From a checkpoint of a small transformer trained on Wikipedia.
Size: 5 heads of 32 (1 for keys and values), 5.42M parameters.
Architecture: RMSNorm before each block, rotary positions, no biases in attention or MLP, untied embeddings.
Training: 292M tokens, 8912 steps.
Each number is 128 + 24 x the weight over its row's rms, rounded and kept within 0 to 255. Layers, rows and columns count from 0. Numbers have three digits each. The size before them is the row's rms in percent of the matrix's.

# layer 11 attention output, 160x160, rms 0.11, rows 41-128, columns 0-159
112:097100132109116115093110157133142097128160128097094107106133105153118160129118135171177124096079093112107094165086134098172136128122140152118119079080093126104170142172109104158184167160081080147152131123135123111126113121122122147138141102116153124121148150140111108105105133122131132131117117126116121127109128114094118129116120147105127141097083136115130128139128114125141100119174121088131079119101120116141120150125125172122118121102136128135198143161097144156159172110080111
078:171191111197131134157140135157096129104118129089136136140126139142128092119082102238092161105085134138087162147134144138151145116136113114135108105141121126140118105110130110112178084165123146170126110124149134119120114163082132112149181108139140127143138129145155124109057149130175103140142120131142120129132097125119140096111092146115151113106164136137097133126146113151121147146135160124108157137118152119157129118123137133111128098134108131133119141110116097115159100117123135
111:167146171115113114137141126154187181158141104141159119148100139152153148109123155103108104129210158120181100081150102154121141144116123154145139135139155134151154154147136128140074119082144168124137123116116127117126105129152114144121129112120124119130136133103098142162164096093116112139076112137092112124128128151132151129116122142119101155121122134121109075116122157095111098150144143191151118163139145132176128144136143113127115115138084114089112145110165093169106103117145131
069:107111143135105148103138120129127147162157112157147093155100134137103177116135083144098109121160103097118121106144117105137101104129113160120133115092150124122122112156143146088120092103114167178137183174129093108131113122089123106083104104166115130109098127125100138100156167167136100151076100127083116087082116129093129129125102153093125156090083113143126145124120170149139155109135111100109123116137120138144105095120121146090137145095161128125128120159156120115120077105107130
082:134160138128133143131134129158150139096176100128155135138099174120125184068113066132112125171168135161127128148161109130128161136123100161116127134120120113169108094141094124078108078103165126108141095175142145137082123166122134124132139083102124125158137119116128134165101104104136126132138132115150160189126134127111138123113136155109113118145138106102128096123170131118171129127155145164107118177160124127160152128134098140115110133132099099137087091135128108091116089116154130
092:107133138148137149116110129140137136143151116046156145135157100130110106124103129124141162112131123144111137161164133090114140158117164111092031148130102143102122097103136142136135134145073112150157100140149127078159101164104121146165138163152116156143091151106159092105104140159174095115153139113144126163168131133148119126137148120153115124145129122160134154098109101154148170096138128123123121159130119122123143156105151128096063141136127134128135090142126133141137155130088125
089:144158104176102156165094201093131129132111133142135113125162116104130099172142163105133102117134152116122164065130143120179090137110092110142144150128112152129100130127122111143066150112101128131086119116129157148115134109126122096135134157120123142136149129097140156121180127117154135127124160142132103122156079113115127161151084095081129148149155128136137124100127186162114149161137142119102178086134149116180087140120107116144135124127114139113101116107152117140103140120109126
099:094126153147144107137130148146148106094131145123144174137166099116096106137124138161128110153107064168147147173129169129193133118149111115157110136181097133129099075083136113136176108098136078106144149148115109128161128112126148180143136150117163139101149107150142133095097127098141125111155137161136144175143125101114160116148134109177144151110109160116142141109126129126109156122123107108169127111115108116129133142138107149169125160152159148134140100130115154136148153077141146
094:178075177177097177134152125157135110122151142094130136183110133151170122106080107137106151093135138086164152102185120109143151130104135148105068133149170131135161160107123101129123102115125126135132138132119151142115129119145131152156139112122153120140112144152102118124115133097143124126182126171164137126128100107119136174162146113146137142138163073132122083118143158142114151127103141089175153095173125121141137135102134157135100118144144127115147152118116094139136102111127130
090:142095148095103118131156141182124192147118138162129138158096128121169128092162102143146162122149127107102088103126153116176174101163113116131162085127105125147135127093121141114130140145138140145106134137114132111161136136107150118132172141136137130084149073139155143140126151138147119133096154090153111089145124119135130093102134089118164157124112118143152168131109153178143080130135138113125097127100148106184163102176133099134164098120103120140118130071128137129114145139137137
101:141137143169150111141122081161174128148109120130140090149132129155197118106166151144180129070120159108134142099128137150107140179131130145096150119131164127132142189136091148167120186140116137153124115160134127113153113140131127146135135139116116154147129132134148133120126166167115106099152154127159145132135109165136124107146112123153146134150184129159092139135138170164119115123089148137132135152117168128133133165138140114102133098113118115092103185113117133185139164155108112
121:115129129118180131110169188127090122094113142107125111129159123135108164169103143084127138128087093165138105206119158153187151078175110089140133153077099181114128111134127118146098108150141086148124140130149106114127128146126126096144174136153124122136140133134150118125143120117157133130111112139115111124127143135096128115132162116128106116134126136120120138139127128120131102107147123103161096143127119163131146107159087132147110148089165181149170133156120157120067118129144138
119:112088116119149146151155154119179149137150128185139094200144117125112135139160127181123080145145123077116160130148157181159137173132134130162153136132209150123133079145145148112175100089138165116101132135143154163126153129152118144126116132117120133138136132136124156130115139095104121108127139115118143151131137109153106108133095151110135135138139133123130093124152124121124149120132107100117151155124164163175134157144120131146167129142173156111114085149145132128174098113153150
127:126119164128156090150147119111164098118079142111065126132126129096094114141112131138124106142122133145155126144117171139136067153119143072119115040119122134129094095108138114135169129106137123132139148142138129128104111086131124153109109136094120145137128120149174131114109132133115130110144093121139138154126115074148149114116091099127138120146137091140139172133142149129101148148132142125145136135105167132111069170095127084128105041114127108135114109112114132154148135086140148
102:112121169078111101172137154139147122151134128141122174107120071100111127082113150124107126103115103123170088113107168132138133123103152145127150104175113122080095130140104105127108117108107084129153142110089114158090123179112124158130117122127132104161103111115127105167187133128108157133107160143108142154122156131110124123124164154159130086102145136125117106110122114114171130149135105147152120143098187133150134130110152114122134101158112114066096134133117125156127118106102074
099:101114096122153136165097136190197116104109132089171140138122179126105136135188123118128098154152115134086123159130166146127188151084100114131153168130142125159111102149133153119142112117144118115118108124125144138128103159158108093101116136152141130121119126095141135143160101115127132114143165131155140177138151110118101147133124136145126124131129139131133123154144130150121125114122137125116119182105183126132187158103086106156185189100124115149121095149131148116144129113148136
106:091112189100145130152115091139118129105087106096129103090069107133129089159125140132170095156126104123189099125141156088091162124129132101114141162090130091108161155080143127150115164098165126141131153140149111159100125153127136109134113160133120145108135141137143161134140154160124141098125118156138149155116149117120127109110144100112133134109116148137154121147122094132156107147124097105203098124126152113096148128129113101129127162099127076121167150100132133142108160103157138
097:117137110161113119125132137144100106103131155095152157108182138154144114174148117152133124140107111147107171117134151087137146093135119140153133182128078163129139116100146139127150129128152095130117099139122165150095151185143104131153127141146153109127123119080128148163148127096140164130108092132102093175138131132114157157174151094115144151087099122065094067126158118127125132146144127122110165101133129115130151122115119154146120184141123184157160125114114149114142141126155122
102:121090166142144105141113165127170176123089129090152097174124106133157156102116102135124154095153102043155101121121128103159099153136126124130112162101147130089132133173136093107096125099084131108146155148128148122119127099126149120148140152155131129126117155112129118124133141144129123101138140132107146147120116108134141136087099122138148125131146085145140090093135157117121121116134116094128140176118149117198114136142144077115126136109128089066103105140165089128137106139101096
095:108145127096127127113149138084081131083139122104116186142150085116133120132094151168155149146100115135119083128082122146137114142139098123120096146189157162109107106092121126176147138165143130115138131129130150131133143154095148109134129110151136140114167109124112126083118156175128130122145126168147136159137102124207118118118124143125141090188140132105090115130126152130109127111123114110132082107107101150130105147132071143115091137170171154148114103118115132143130161136142145
086:132116113121194154180098108119105153154147118155109103098103113157110096152111153139116113124155094074080152177123164110126123110133127170133124123128104131125147103121159098113135117112125138132124120116149145132103131102126157145139130110167128145127150142155124150092128115120115124112118131177099163090086085137164162118089091124121106116137139108127114102137124167132146136124100120116079161212126185099145121107147148140128124114131077099120130102134155094128140097155123113
096:153138104102138104122132132155137121137152133151190117139163145121159180150157091177074154156138150141137103134108099131144156124094084164147133157126129147155124162188162150098169062137157133150176145107131153129141122150096104120128120111147087130150149106162148173124126114139153137131143140112142137159094130122157139121158158126112144128138114124135136114117108132154134111105089124142125100151108111133147164108090114137150143156105116147143118155158165141118159079171156112
095:140130149152140131097172124142174122089137131122158114156155161132148160113100076151151164091141126128136155134181127132154104172081115096094118124140118148116111132141119102123144189139113111136158156126139126109115114143161115138154135128156127148144118099152141132115100163141119117116108106158099077152139139134129143126121117141052097122095094116115153062130126158128162126193115145136138138129187105125146116186084113116116146130126136161126123130147122121098135151147113124
104:131122134116097157114177109118122178158181135165134128157167125146154168111134145149161123117155134078135124091122116160143116138166153177128144132143140158133139139167097128192118196103142148125139144125108138126138124158146135159135162152150133100105111120114116123129169135105122109106149155167120121124099146133121138136154084197090113128130092125123119078147182135090134105103135123098130134111133119147133130130171135167137158127130130160127147146141093128174131157115136151
088:108128132104119106121140133141103095113138112106119172167149091132123114150126143101121168170089139151122102149117140175134163155092161108111116151175139111109109113134136143151126132163158095118202119143140096135124144129142133126163118072153158128135115128087143082146131140112140154117132119122151143065071137115070140097136141136122139048115133094102089124123138131113151142119154141130111116108135125158114160143088142141106114137166165160115146129136109152149119117145140102
112:092124149166128094128101146083192156131122177136106100091135136131136129119112145100163114160159111144146174129072122107121105176130142112206147081104102135136127126141120129147133128162134156109146130145146089131117149127166141122138148120108127123094138130145140141120124133151116130138100113105098146102138123126172145114119166137146146120154099113161150156127089138129176118127113113137155191131087133114137107165149129129204142091095110152144124139156126110132137141147134152
096:108119117117122129165068136115076113136138102092083143074151134105127103163149157119138098161150112150119143162090193094139133082125155156115109124145084136118119124132146155148150130140139167094129115109116142149075134113128106133123102119139160126094117129101103145171156143132088144147118145192106121155133117114151172166140124105145143133099099110102141106111144101153149131124149129110151136130094197103118139113105122155102113154148107125136137126134127155131140141114148180
104:125110128143119139084122143153103107096159126124073113118132118124094124147115165066109139186084125149126159165114109109154186117127123130116123107086128124125135113149151126171102097161157065158119155135132139134116138114102112147153117123111112154157107147130131121122162087099161122121152091144179143127106133131119095112141163120122133135117118100152115114122133127111129144127161151098159125102119081137111166132117109174116125111089169137169172145167124138149071117145156122
109:129136170142110083145099123120083162153167137138174103125139115134124102130156092146120156163110110124164141105074148087135139085149122159144112148113084125114129114111108136084135133149150111125131152160132084121165135117103136124139115126118092125149140143143115094138098143125140107134123123083125117124099122114115071134089112153085086110179159117139131141087133157121102152110128122121167147095075149097124148089141135159146127196114086147119135119113119149105135111148157106
093:112136145101127130144126105126155125118112107116129102119089125171117116159146147140152154128171097143140118132110146138113125176104120109118092134086128117097175094117149149137114145168132176126139141116156121098139092089142112133103141075113097128144136167129121142145155099099160119121135125167119130118137066130075142119160096132128126140128115111196135127144123166140113107136158088143127134166106175144124134163094113085098114132105097098093155083095143119145123125179128172
082:127159086147141101127136096109163122118122138106154148131131113152121136119117137121090071202144154143100155132138103117094108159106111133141107146114146127126155096140151155157124087106174124117108147123139095140107136099134113149106123078127110126135121113105125107159146089059116133152127116130110149143103144132135122102154141112172150152111143125141137104107132159170093150160106140172087146121137096125082078164122102122135100113096160110121155105118169136158097117101174148
078:140118139076163140120137122162128156119142131152118113147120134131106150087124101128161188112127147145153065142144117113123129119142124153116160117112160151141127101158071124087142171149124115117133127121088191138110145076107160134161150124155120142156122134111100109152100137150158140105101114144073106162130123161080125123131158104110136116120118111126138062123090118136158084171129118158117083170143142131138101134136116124122157116118146135117112097143095119083125130160132100
098:155097096117148127174056107138114115169112122148145145120115154125070134099135114144077127152135117096108101120132135052093106090107142130132152135157126126161134085113104120107121096085146113118106112112125125150127123144136133143120125149128135115128128174126158121128148154078097142129138112142155130130144142127095116139119123179117087126133129156129120136143136148130113096136141144120089119161102146048115110081091126104149162151155108122138128079103124104130157081114153112
114:087118114160135106099135074107122085132094141167124120070142092127102135137083138144106188153127066142119144147120133130112141130116140080128179121109081137102113104148136093136148114156141128128130139155127116113156110115142107129131154176151100127125080136099118108104103122082153131147150127127122106173129096116100110141152113131154134130095123082126112133154135141074116128153161083104118140112118106140083139161094127090131182138100114143106136126148112111114131113140129157
082:164109135149156140104194103153108141103122145141108141124174111132140142090091088138174185161187141113123136143132122138138140150131122117104132091116136178133116158138111100134118135110172143166133139184153102103146087157134082138100123118110103125158126136126144091104147146119134105113155152124145126099123123115091090091118072113104090114117139113132141091170161151123177102142158135109130145126151132147125155172109128099115138092121130150122120129141118107129109139119171157
078:129158101151167133144109167103117101125134112174083147118160111085151128144129180104149111134053156152097160158110161122138133111096150126169171112154119162135113167142138134176119144130126084137121148141122162161105142143110123125110117111159156115170098126146178115141134103104129120117143121136189110109135117134122168150127185093088127153163121112144127122122121136121139124100121119127104149133123148137107123141105133126164176132142112172158121162146113150168104156136132111
141:089113130111145140099107149130131135136123128087107164165119116136159074166155115133119131109130098133088121172121163097189159147146152094107096118128094134108142173050131143143176116143124113134128115141153129134111144130134130144122131124096132123120114151145114120142118144091148115157164119116146139100140128113122129107128144113127114127112110121125131155103119141145095139146149099076112091092137103106122140152144132161127115137135158140154200191081104192112126143108121171
091:113120119117137113108172099145094143148142154104118125141100209119081088198185106124126118087169106086115117116128105125128174111124153133157115111106111092152108108100174187129112145104114148142157127114139110104144107175139116139145180142107096119152115130117116142148143108097130143149135108149103106115122131159117138171132102124104122118090116154127099132119131127115149117122145115106116111110116116148108169116120161150122128110138123126173115112120170194136111135111116156
104:140143097168168112121200121099111116121115143081102134147175119113144083188155124166121112111146147156087175174105114225140113098152140115134086100140134144105129157133184126135167119104107148140144131127131109110149126117142108144158099138113128130135126125159123158135140151136103117144124114112122147114124146134110134156143107119151144128139121122136125104161157145159148147106154152129105131151103111191108105125131142134140099109153139144116131180121149147126154118096130170
121:151114106144076103178127111159187145152173092132171110129099112119126128072114110120099147135160113131094141090120143146110153175129138165107118141152132109111116125099107135119100137105130155098112120142065130154075136125187119143140092117125149089097101118113102124129149105132105159136116130146107094132124110130128120138117113142104111150115144130105123104135096128068157122150127099177078146132102163137142139148130147138098120134126094084086091119090120116126111120109124125
097:182080133120139103116147136163114138109148102142154133126134126128176155111120134102187111121171165117155111145088120136129147099146088121086129128134109175121155154147145112139094186089145158147127134131162112122129114179125120095137119097140107154127125091166147119139127142150147136116111124156148184139127154130144147131134134160170161093110093109127176143129129109135150139129121181128141122144083138126144143104147088128077115129144116177132116146132138116140109190118152158
094:116123132125153118087077103091174118105096146081081072089134112144128142123139133153125054158099161111099123149107106070098096169118117091162146108092115089097141139162112124157143110129168132136135132132154135154154105137147094116106114099128127131124122140129133109107121128123134183119091107149131146108136106151120132125121136078168147147111111162104140147133096115115107112142118144106126118123105113090113112158124122127146142123089144117125155138182093135147141115077149128
117:092108113088101096138116142141151154143141157138136177150110095120126133115115171112135159111183089118117106096113128121134152148120141138176106128181131117087142113152125119152114158146105168117123121112098120137111134149143128137131140105143145109102106132105106164124165070151113144132107160137126122112080142122124132106153144150168111137162135102176160101112143150137138120123129112139090120139108165119164152138128145107167096138185108108071122103130142092181145150184107144
098:127107118097113110142173076144130161139152136124167109154069215137106146093170126116126131175161126108144126118096125171099140122129114165112089146096132096177106104158101147132134142092184121111139104130127109154153105134134096128137148111128105134134132117098130132153146128137140134129128168098145132103146135144150113133113120142156093124145134120171133137121129141158127134134123121153129116165098139163110134096134129126115090131100081061149090091149118112143142127133174097
090:125195068132139146139129142110114157133139141148136080074092130122155128107172126147149141115120125156090122115138105142136111152170091145144161134110083080136113148139098169121120149129154155129133075091125145118148137121111129123140174133121119130150127099140124115139119129146140120121182140123135124154138123131180065096126114181126113129126173115119096149109142116133139147109129121172079163138147117139157110155156107132145142118125064094130098149115087166123134116149141126
104:117096148172140127102134110124161112157146155111114119148142144119173129111145141090088185055105115089174167157120113128121116175101145142148104120141114142172125182134112149145110088159071082119092126133154143109132129135136137138154160146154145140089158121127139114125140129152159109103177134124133116142119094141133152172160141118132144124143110130121120139106132143110130120133107104102135170150154095130110127165111144132155113117139111137160114172126107127135115114169069091
087:176102107160108138127160152095091094106156148155128178134142097117071108103133120159159189113103153114100133110103125160138101099115104114153113135179124149110140111113131120132148137166106095125117111116144140123104135110153126132133167102162138124137100156099107075162096127091148107147094127117122135101116097154143136130115171110117181126170160145151122121081136121169117128116131175153125131124114126131134087104120086129152113121164118142099130090109134135140154125182126109
100:166101118129128113135135138167101140113123159170087118143106115100136128123151121123101128177127116108119129108114134118169137112120107114146115092111132139090102129119140168117127107114180100061113115104094165132077162103142144152130133130107117097128121113151084115147117108152096172131110107153106165114114113128075113136138169141132158111087089141096146077138091100110166087137156124131097135118131125120174139120129129127118131092107149144081113124126140165118110097124183087
114:125193123130129132111167156126083121133138112134074137132111109106133138144113135100126153104117135191148123133107139127134165117146120112131153148095136118122127119107114134123137113149106130124132125102110111134166141185135140113160146154181110167106137134112170106143120146136123108141163159109145111084131152096184133100126162142121123099146127110147134169121139105160152129101129109123144108068134078156096146141149122177137127147111210135158167130137100174092104137128117148
108:111172112143129157085085135119065079101123127102082145116140121131104166118119127126125098126092116181096142153154108085149121103115099106119128098141128123115107136174087127160164122146130104128143167135147122119136141114154175121126113111123134162129131135136156138117134138146122134122145092140127172130144149113097156123114140085119098133140096118148121132114119160147105144132108126126134133091155059115102106134102095155116134122129176134154157138204063167135127144124145117
089:147145154104170181158148152103117082107073113121108122086152107120134088142118183139108114102108168113151100149164112150116142140091117124150170087112131134115123120112158160151143103178110135152162154086144135138151133154127112123142130128126088132156117115136107151120121113133123157149097149156077167157133115131110137108138124092096161077121133111122125077121122149124124140135147146128150104173159137145143148140099110106127137080114088131097107117129136155170153117162114102
095:112115125144138076133132114154123138104117121110120153117142112155138098199118133145122190076152130130148131117087149141130148126150103114114122119143135163126183146141157116132164118156119158140111163126138126133122116112117141076122147144150118146133076174133107173107137124108189094160150160114126136118126101136115128124120090142119124138172161090180082142107150176112119140120174120125143163120086185123138158130145107108106115132147121153115164139136150108138175118125103134
089:117083145129101148125147096147114165076179139179146119148132128120135149128135087111153151115104123106158134134152157123093164132181091153087155170096137147111125135151150150087154120108114070146123144146147139126144109131118131098111141163147127151148128126146124121100106127123088118139135110129154180116161177101130129133118144115149170146112132171117124134157117124115168108125138127084145142114138134134073142106152086140120156163096166165117133094110107173087120115122118106
089:128122129150135167113125134132122138186135091138130111122108141111119127133152165107158127134113136111118171149130085141137124132116203116124140111145143117132108155147141132154107122132097080129104091122140129128135160100123120143113135084127138123117131146161136139129139081123074115144154125128128136058133144168163128096058136110109134101094128138173138168091120113144104160132145133121098168146153075119132116119117211122140152128147144140113122143129149123158105133163109067
102:127109180144083092132114103138202134102159118117180141112101184131112136076097108120096165150156118108156156104106136097118138170148107163109116135143123112159119125143140089105104114148141128103120128134102133127121132100128161095155124093136136121162148142152131116091089117116140129130106129153113120137118158151104131132112129127119125091109121146176127106091154125082102123131147138130153153100110151066129134159165107184094136131145098097148130116143136069128122120130155120
095:143150199120137128106130135119144160143109117073148136141186104130109128154116114060114100135104144136191115142138135131135151135163156110138076147141132182081128144129123113123056104134117125111147121126097156125120128143111154165131113131123171099170114110118116161153084086075106163145132148096134119132120140125157159137103108106133116115145125115146114141141146107144150123109151145126177130125129143129145152126167142120132094143147120176084122131138113126126072109138128138
132:159148130117155093122113154141137083134204118158182118161131134117130163081105131118112152130148138136113131141093122094144135136062116205114152151107171144106128122144081113136098126118113161160150124150160117115124114150131098100164129126138103161144116124121146105122104103170160105145148140105163122162162134137156117132134159111147141115144149093120140110108141123139141119122113141153091132169109149091152134118062113175112126143094154142107115106139116097149116131145114145
103:094125129132120153126114096124159107140127120134130152104165110134130092169136133123116111102105110137155154121160167129109156180141175136119165134146144166121133127116176152159088093141070099127117099114124144143115132163177121137116094144128156154152119135101154120153205115094113133122168147111142152163133147092165120125132126124147144149153124079136145128158132101118125142136121108115169109092145143141094145189135137167121158140143155167134126120136138145142085100128077144
089:151159114118141106155090160126088128161106160132109112104113119128136173178126084154082113109097098149140091138112119126140148113137141133189117115125093105126134108153176137082133083094112126141166148104117101116122122113126164143109148106116101114126104111122112151141103103137145111138152139132149125121107114103140121107153102188165129142183158113152128150144133112127131149127116100167126091145113116105148153124135147123189098121097105124117142118138163126079133061112088111
110:145087144119117125172112153107153144104135115111156129118159156098124149127154128062147160143141140088189113112121146114122093158119093160127124155132136166155093129150152133136030152156105107115122136103128144146129148095117104099116146114118130132120172114145162140138112109152113113127106098112123125137163144108139119147126129152134124138105112154126132160122117091150151127113137167104156106151125166108161082144142109128124127134147116145144101108158178125135069156172098084
085:127123146177119103142163127117121123164096166140142101130108168176102146121131098088127101153118108136177145140070118128127120155112161102165106130064124113126155107131142165117090130113133153123105105118158099105153142135101129146101188158145115160074118146104120153094117138119120120143148127146088140115134098133120110157152089185110086110110123102119142140140099133140123135119093108119166128130080114126119130158107154104167098152073113112127139094124132143131107134107152149
092:157106110106159132105152109152151187144160099123120114126114116108139114104076147138085142112187127121107130144139106121129155142116113128120090102106128170116132105093116065133148081064115134108121078151104142100107126128158103134175120156111123166127118118125127153114145154103117125117089083134109127126129152148063108139126160115122113142137127169145141094140101138123126098139144142148115156153121117128150175140120130113144094120128115149101117107133135068174143080102117113
081:119147124067105088111139145134119185116130122152151134115107134112148137143119144134137112105126102118140079113089120141131134126179122115138126149132127126175134163165130088128135118085100126102155173095168077119154128089128125125087139128105137113104161183172145109106148129098138098156110117120134129090142089153177127139141092143123092111146157134204146142102112184177139130113116106150124088136097111129136138112158130090126102139130115122127110131115135096140117101123109133
096:147156169176153131153132122138133125136155104140180118119177134122109085187119196142121113148104137156157148162115117109116131144141126168145140166076135170148134118077189116176156112094164110147141161113123134125129123144135107138129113149125134155162109131144130131119133140132140146128147146148122128132111194135109140124152151104141132148135153133149131133115102093084136130131104128154153169150128136121116153149125142166148137166096154149142126118089182126165153120084155115
106:144149117156130162144142123145129137155106155148142119136137146114171131099166111160167153128151166126130167107178126126129113121127121133167158126122146135133127164167111137118153181132127146121150113143135139138141129134102146146146167131117100170162130128154150115123080144143123080110118129121156170101130165104181119087109089097124117106138154122134144187091130131158146170125100160159134176150162152111159119109136126086180150109126113153099083141154135120141172163145145120
117:120127144151087105164127147133175166114122066143117150124133136144114166100178156104124127163155153127166153071131131135146103123127080128099153105156142145133175125189124157152115119106169115111132143109101148151100110118134132127097086109108136111144132147121136132139146102093102149121086128114144102150122130120113116133121133120153110121127130138112139096124134108095156102128117161173150196147126164130182119111146105092096132104147098123095135119152132130167142084131150084
080:107140118119143100119113162127120127183123104124137135090142154106138165142105114124152170107154080137132114139100112104172151141125184110082107127131105136160096133151091125095135162181091175146118127168113116104103131134142114153156129138124115126150112107127121112116093139099118150137161139136132140127089175143088136140138140181130098120129151141160115122111109112150129136123127100120127110110083082110144149139109175133085090139131129147157118138147091154104126158181090184
088:135139171137143127166124131148142124117138127135135181100130129127142118146089149096119064119149122146123118175139156132148155173154135121124136123166111132130113159125127098159135121084115159138122140089148144170138125140139138147124119137152170105130110132139116109153144132100089118143144100106133130132134151160125105145145156072154139064118133146085122141135134115091124130138119135117144101126115150118102163211135111135141124126162108124139124168120093126146119135040122202
097:125144184111174161148106098109120170135126130102142084111117146116150132150098101139070112126111159124172089165114133125093090155173130137143133172116129119150117147161121116091122053095148149138124149111164162168140107121136125121112128077160106095161120126151116125108104128115126111143135168119113136124108133129162126127133097138120112105121090120151117110095117119109118156090135134145143123180123137131102118150156134122145102146107085128143118127126134107092128049091129140
100:105146117140123188155165113131064106168147115112138097125142146154119100153061110172125120107134101121094125114180154125120135082115171133106105142070129102138143099092128093121158113149126166122158143121125153109108121127159104176147136134129128118132127129092131160120092124119117153147127140155088165150125114115119131105147130127134155119160089122129132094138120119098163108146145093129112103099179166133123135101094156127101111138079134106151151100101137104108113117138125169
079:079110146119126101108109104180136094108095145112098138137125147120120177134132102097117086163095097122118114121099120122101189138115139108111110113116145132130111121169137146129145121130165137136101113130131088158135123146159114135088120108115112131147113133129185137114150116108129168128128134104107099139141163147122133098157130142149171123101149167101122101130102072076130067155141116107142097096086119110088188165113127137109105110111158129151153116181105120131116112111155141
103:121098165117106116127125116128153098160117149157165130141108127113144126060129119142107107124175119094176114117128130153112100164102158108133182148140133132135101160151100129134126126064096163087098137138126114118134144142126105134110150116134122110109137119130113138118144156140076110140103129137094129154118131136109146112117072171083097140126099130117097091142136115118121095128180132140164147158118170135144135139106149076120159153143100110105088149161100103146175103100092134
108:104093115130126123133106149115146120147149133105139144106128151142187152139110106165174148183120105107106156144130133100147110151119150154110098127150108138161146167160133096097175182107183103100119123127127154145081165094144129124148108135120156117118170140117130142111121146160104138114123141075123131170124114113130129105134087130109150128117135130145113136128118097084139143139111110096099152131123133106156116164120165140111106126136120151170146192145145086090154179134170103
086:115125126145120141121157163106084068067084152088077100116164153136103125180121131125105083111103123155142145122108146142140126079106117084145120113084131123117146115126140129132153102134123123135151128122121099143168121142108108119133130130120120131107131129097132111114137148113126113147151143134118110127113112105147151167144105107110120135128128130130114138099109114135119135086136136073161124046124109143089117123088086128172124140092174153165181149145115163103130122090134174
091:147155141106093120123158107138162133134149080110097111171127162132129116103145099149159134161160167153148118087126111129098153155140124128116092074110186123142155145110106162129127139142168188134131133135108140148093097127134102131104162143132078147074136128112114124152123122133150101135120175159118107132134143152109129135156130153127151110148142182137129118147131110111130098119119139185145110121117141131136139149159111130107083066144159115157129116110116142126153126168179173
112:127155125110168155116136187118137117156136127115071141117115128113124153134108105123131121105093109158134110159156111165160105123145190130134112082126119099120118137121131104092115151118111106118118166158122159138124152112181099158126100121094124111119109106090110132147147108130102159113129142148104107130122156134114142113125172090119134101155126155111111118163151122114162095140090097136146111117157060160145079149152189135151093100124158098127149131142146152075101144101125132
092:130147106172143106118196135125134123132123179115125112125123127115108114166090103092155103104144146167120137150118115163137111134095126130142068114109132125112119112125162063092118138124142135141148142140148094135162114137169110128125142130111122130157141143170175117074079125121148121144164112113131172133161117160142121160145141101165136114118143142113189172151107138169118132126128131166119142130127084172092116144097133151149097119118151110134126124107133099067112140117136160
088:077130102078089129129111158141088128141173148118124137145122108097098087135082146082124127151156112161121133087145120111133158127108140174163130150122140103092118095101157090136096161123129128123135104130113135158089123158106130126168112107164093125102075116105090101120130120136135144131134114154166111114120137114122127091130137118121152145104102110132117110114151098136091159141125090146113144067143124113133152132115153185177142147144177135114129123093153093125085154110128128
096:135132124135093143142096109140124111120160094137155172093121133146136175067148106141133105108199108135133143095177114083105132104103090133092090148157099130104146125130076134121129175079144159118120078120094151134094113129155102125138107094116134087127117133122154128163112136112128167153106131111124128116109131129120147127134178176138115106128138132131095147132115109134111131145112112149127157101168119088127156103102114120104088147147099134106123138117085127127127158087137169
097:113119114137113088153115137082098131102109087139123104087118108181125129153127153143138118149144104138118139127122163131143106125141119105078156150051073135112174141136172103143141137135126128139140133145105129142167141130109113117109125125134123104134130125135134095117113122111125099146183183138153126087131101115129102154125106170087104127120120082194153129135103137105123160079127118125112153086116142154125116119124112122066173130066124147132170137143162122138128135128142138
099:088160135083113177147107166136125119111068133109064140103112103134091104126121147106111132115118109154123096109166158126126156126131116100136154089141140118136180120157133148146129077165094120143127124174134145154144157122110134109127127122121150145101136121113142115126155157109126086112151117119163143151148137103155133092103078125074147141157136098139089135127132187180156116102117096160117122130173143138130154128124114096139132087132142122141164123156129136132119107164085133
121:106098112121088110177096153164169152132136082114106161109099160129106167098153118143108129152193122063112141073102113116126132131114117153096126092151160120159133132182129149100105119122150142077122119122119150157116138105182108141125132086097145089112131134119103144159124114093099117148099140113144119158153142110133131142137129123123142118117155101116158090134111138141136153135111117120097163154105162110170146113137128099094087093149103102117098120147141113136143127155145107
094:164163155132116084136091121173169140164124095136142152120121127126142158128131140115123114150187170122153131104099097112114152131093141150130146096170152164123146148154151143144110136120112179129155162084152128106125107139136143136074119084120097114128115155099083143125158129135074130172119152159115143124129119115100129149137118075094121119124100053128117088131136166146141133128144144175143154135088129108152149125106139129113124092169092147131125133137141108153131108111128135
107:098133088086105129111097150104124121115104167113095112123178099086094157144103160089155119104125116138084065118100134118147132145155131110159136097117130176085092122157121111150118153145120157128148133095143106150150120152142120122097181110111134101153098110101135081116123142123117124152151130120127131135126126117135102104131139130115134107117160160119090112104114112142143105140131108111108066090108109122098135147155120129182128113090174171104121132166103142139095152105120171
108:118146109096093131145112117075093123132175153115129105118163166106144157120159148119084113095132118122115107091122162117112061104113123173122100126117128145169076142153149159169121098135090107090137126139090135146132144103099119152163108139132121139147147101145154168139129143140106148111127121130136138174154173090130134155134114100140130117128140168090136132141132109126156142131109104164104110101135164127124081113114136153127089110112130138167098122141150144181134088130087095
090:119131144108126144126116083127118114112099101129150107114123110124116115145112121148158077100109137124141121108128107137039140099118099103137137197107141115119135131133129102111164139153143155096187081074118165117156107132109125121127092131146127131129118104127127139142095109137108142088106155093110124161110122133174139116110181096193096138148139120145126149143121142155137102097115111143136128111120116136056148101098111095125124185104098123106101117109130104120151152133121119
096:113154137109159154083105184113086140153109140136068133088154122115088124179095137155155068131077136131142131145126093129166147123162166097141156113145098110132108114137139093140170129103145112141148137118121124099117138120124161167123115136120144136119111118108150117122132172163110126125160159144135133163137144083116130134151144107124106114148120090153135119136152117098141180112099137113156135109144092122134193124158126120144151122130108137156117108137123110122171150054143137
103:140102170088158124149149136144165137094135157104111124110116168125137141159146123142115129168120159095160094128129121164100143151131096126176114079128130160167141136153146152114142115156183096137134148148149100106156105144152096101129162117140113156167114118109125137154139116142135152140082120137153125109099143125108154137120102119135149070102093109093099135164143104081170111113137154109144108160129146154130157153126121125168103080112132158149121117133157134119146108181158086